config = dict(
    num_hidden_layers=10,
    hidden_size=64,
    num_attention_heads=2,
    num_key_value_heads=2,
    head_dim=32,
    intermediate_size=256,
    vocab_size=2048,
    hidden_act='tanh_gelu',
    norm='layernorm',
    norm_place='pre',
    norm_eps=1e-06,
    positions='rope',
    rope_theta=4890.0,
    rope_fraction=0.5,
    qk_norm=False,
    attn_scale=0.177,
    bias='none',
    tie_word_embeddings=False,
    parallel_block=True,
    init='trunc',
    init_std_qkv=0.0451,
    init_std_o=0.0,
    init_std_up=0.0451,
    init_std_down=0.0,
    optimizer='soap_variant',
    learning_rate=0.00655,
    lr_mult_o=0.988,
    lr_mult_up=0.663,
    beta1=0.95,
    beta2=0.98,
    lr_head=0.0148,
    max_grad_norm=1.0,
    warmup_steps=200,
    schedule='cos',
    final_lr_fraction=0.1,
    batch_tokens=[16384, 32768, 65536],
    max_seq_len=1024,
    doc_mask=True,
    train_tokens=158000000,
    max_steps=4587,
    dataset='wikipedia_en',
)
Each number is 500 + 25 x the weight over its row's rms, rounded and kept within 0 to 999. Layers, rows and columns count from 0. Numbers have three digits each. The size before them is the row's rms in percent of the matrix's.

# layer 6 MLP up, 256x64, rms 0.222, rows 119-160, columns 32-63
103:525488517486482483509503456508486484447511504531527490483524514518497470522498489438541486544494
105:465467516485511523469573452549471522506499498498492525466479485503538501498512496499468472532474
122:463496504519494503452510482507484506500530506522536531472493507515556495473489509494473506433527
105:479515486510528482461518540519524492527561491514543480505503523490466496535498510491458452526503
135:479451463484529487478483522501497477521439497506479490492446470502504460515496459497439463495493
101:498472507492483465517515487528487520474481473532484489521491525498494513491497484489500472489480
094:527528499480453473460542494475506446519496479484475521504529483521515530506514520467487487457514
119:521505502531489486466518482489504522528526511463500481555507516520488554512491530482488504502531
098:477498493526524491426489504534554503517458550526502486514468466510508539484491497536478498505576
116:471529469527493470486517499530549497531529464472520556472504477479537481432479508503521491513503
098:474472542511528481517488508450483511540494514492514498492511428472497482457547513489489442523496
111:495490534493526474531522503441543483439480509507494518552527479489467507490484487452444487519480
094:486525497464472498455517560476459497491495504482511479490486499519486483514500487461473489575501
101:490507478559503517493499530507485523471534522507505472515470509534491525498464547487496520446518
103:463557520479519536517538503531500484510501518526517555499513519474526503494509513505454507513480
095:482527518497552473519506503493530456487546509480545472501522508505452500510500497498494524480453
110:542546500513489490504485482447512462502504466545494502510475512515509471500464540441495493522498
089:461492511474488485484494463515497512511487501482530548498493518492475519516460453522517503465490
106:532475494493530493543503478461508466518496546511482482513546480527489508473527523490504471472508
096:512490492494523514494481487442521513529499510462493568519542539497517518484496490466511518533493
100:500490539500497490493498495495498525505521534464506497484491494495516518505489504466537491521503
106:470536486538482463481517497518522444513475509525485509487492479507510541447504480506454455460499
104:474484463486463464488508484519502513500499537497519464508518564507482526514517468466516523508478
116:522503453465493499499523504529513489520525500472477458496484489549480500554495502522441522517501
103:526511494503464485495497504511504476496492472518493462471486471447524509492469533460500505488476
107:486485509487499550517534508462497462464533480476514524480505529494470471545525489448486533482468
089:521539475504488516449497549511504538534469468471502508506527504513544499475528541514487489468574
094:512504487486533514500524504526498481522525513478478548481523464514501523508499514553493522541475
100:457493465503476529480444467519510469492559502510545463505464517497515472482493482493551523513477
092:509493555520513451493505468493497539536537521519529441506501465514509510454517491473506518510494
098:496455507460484530494516506479503473515507497482526498464530503463492475569481481482523550484492
084:509499513505530545499481522505514469493511482472493537510536521497513466544503483528501538556509
111:503530494528451500495489485447508508515508507515507461505550542557513524488502497487533503509517
098:521496505512472517473486498514516521516513533535561534521486485487550509508495508501486519484477
102:525525519520467524548540495502520515471515547544495495487525550522485506467469510527532506525534
100:494524486476512478471496517508483484516505486481492482433515499516507493474528526494509507514461
107:467479459546463470470491506499477485456476491495515487520476484477535523537469519495447464547522
101:483519547474528492490480492460509478443472512507483502558479471493500521482545507487479496507501
098:508466493490525499490557515488512476461472521491507537515473505513533479532483501522446510532483
108:485508509495497497478496500512454523497525499509485491446504497464490494448458494515547498549495
101:463547541507470519453498521461570435473484504480513518504494531498490527506485493476520500468480
088:521531532440517505487495516508560508491509514531517509515497530507538471503524530499520526501455
# layer 6 MLP down (transposed), 256x64, rms 0.349, rows 119-159, columns 32-63
114:526536477524483511528493468499492494502473510541515480554515488506421531517523502479489511493509
097:454480466458495471497491493493515466509520522553476502507490512500483479536486520470487508479510
140:471519507497479455501507488528528499487508509475482502487474461502508519425530541515475492498477
107:484511519527472471484525491491527469477481501500488525477473455491493524517509517534556540505533
066:532531504525454504518539473507496511485565515478507476510552528495475529475464517456507511484487
084:511514453498504497495488497453489470482512519440488483489501457485500490521479519480470501470544
100:526514507480532488524488508494471489493477478498532441477514483517534515502495474539487500494497
111:523496502521541519503526464475470525491495507494500508503479524507515555503465545549505469458473
080:498528497459473484558521506479488491471543521511512516488532487511510484529523534517442466510460
106:484466535510555529487505457517490502497502504482513557517482515532543518483495484529502506438465
092:460495533494466518513534519516500463505462523476512508505531542538502479509487497546565503477477
104:464525499501518481519517474509514473529513501477509491522546467473534560512438504489567480486488
103:535487528497471489488508450461430515538484496472502522508508536484504505503509517505519472509508
101:495533475507518492467501424510522497512466499518454538473528470500441519515486519448486510509481
121:498494476475490554494464487478539539491473503501515483519472519508498484544498519526503482497533
113:503516494497507465488486504488474517553529513542497516550505514502525478512486515482512495503538
112:529487518486472514495517534466502561511526480487493458456485490500486533504530497555516461476542
087:489531488472493466474493457470495493441462464491462545486448521509513517495528521532555501501516
095:508512488538467545494514540536487549500511539514539517473517512500533477491506515540482512573523
112:502499488498479466530506459504533443515495476484514472516480519495506482530510491544485478530507
128:497510551478485470499475492488484527511506480505502522495455453492504506529529500445504514515527
101:547478507508485494499490531480541490552481485498470494528497501556478482524498504501490535526495
106:498508522513488514500521578491499533492493498502508513500491492506514530515479503501529485484508
080:490503541539497504490483502473503523481493503532544545513522511473518505440530495476574481509513
104:540502497544491484523491506476491503514505507539497463544530508481521493511514506508503485517499
101:510484506505499467493504492471523458474511477501500548508512520528486499478492537515449515514472
086:506506509517493487512562433451503514507507499532499504546529479482449526515482491492553518492475
078:531474505499473483525504534500517509470472445519499509546463517507531476504556503488531523493523
107:517498507499510447550484530511503492550514466502476496560523516474482481515466453478496538510506
092:525491479496504528529474535486518512474453482496495492537500495482518471515469502477526505472459
095:482539531501523460487522561524480512489501499530468467508487469541518452500504468459475478506505
094:462521519490495519504493482508473498544517543536516504504516502516544555454497510503502485478475
128:481528477513504505525451447472510456473496507508497522545537503514500491487506512492521469494490
130:490483544505454479519555503519503494506480525442518502493507503524531546490525475505442512461522
108:453515515485437523461510480495489528471510504538504529492529525515491500475508477548510451511485
077:482521495518537498558501454507521503504491534515517536554518494470431466536532513498484520517513
095:528537537469479514491492474497539481523519496535496456466540514480482494474480479501498536541481
108:491474512523532475478519507473492497462526510493514500504559468513459544468456493447462433537480
095:535500485472515511478524488446473515480505491520516479480478543510480553538445515492545507519467
111:550478506484501557452500492466447445490508490526512462469482490500489531493515478530489479546489
091:517479494502498460501489508515525493512480490507504531470489468480516472479511488482520556469500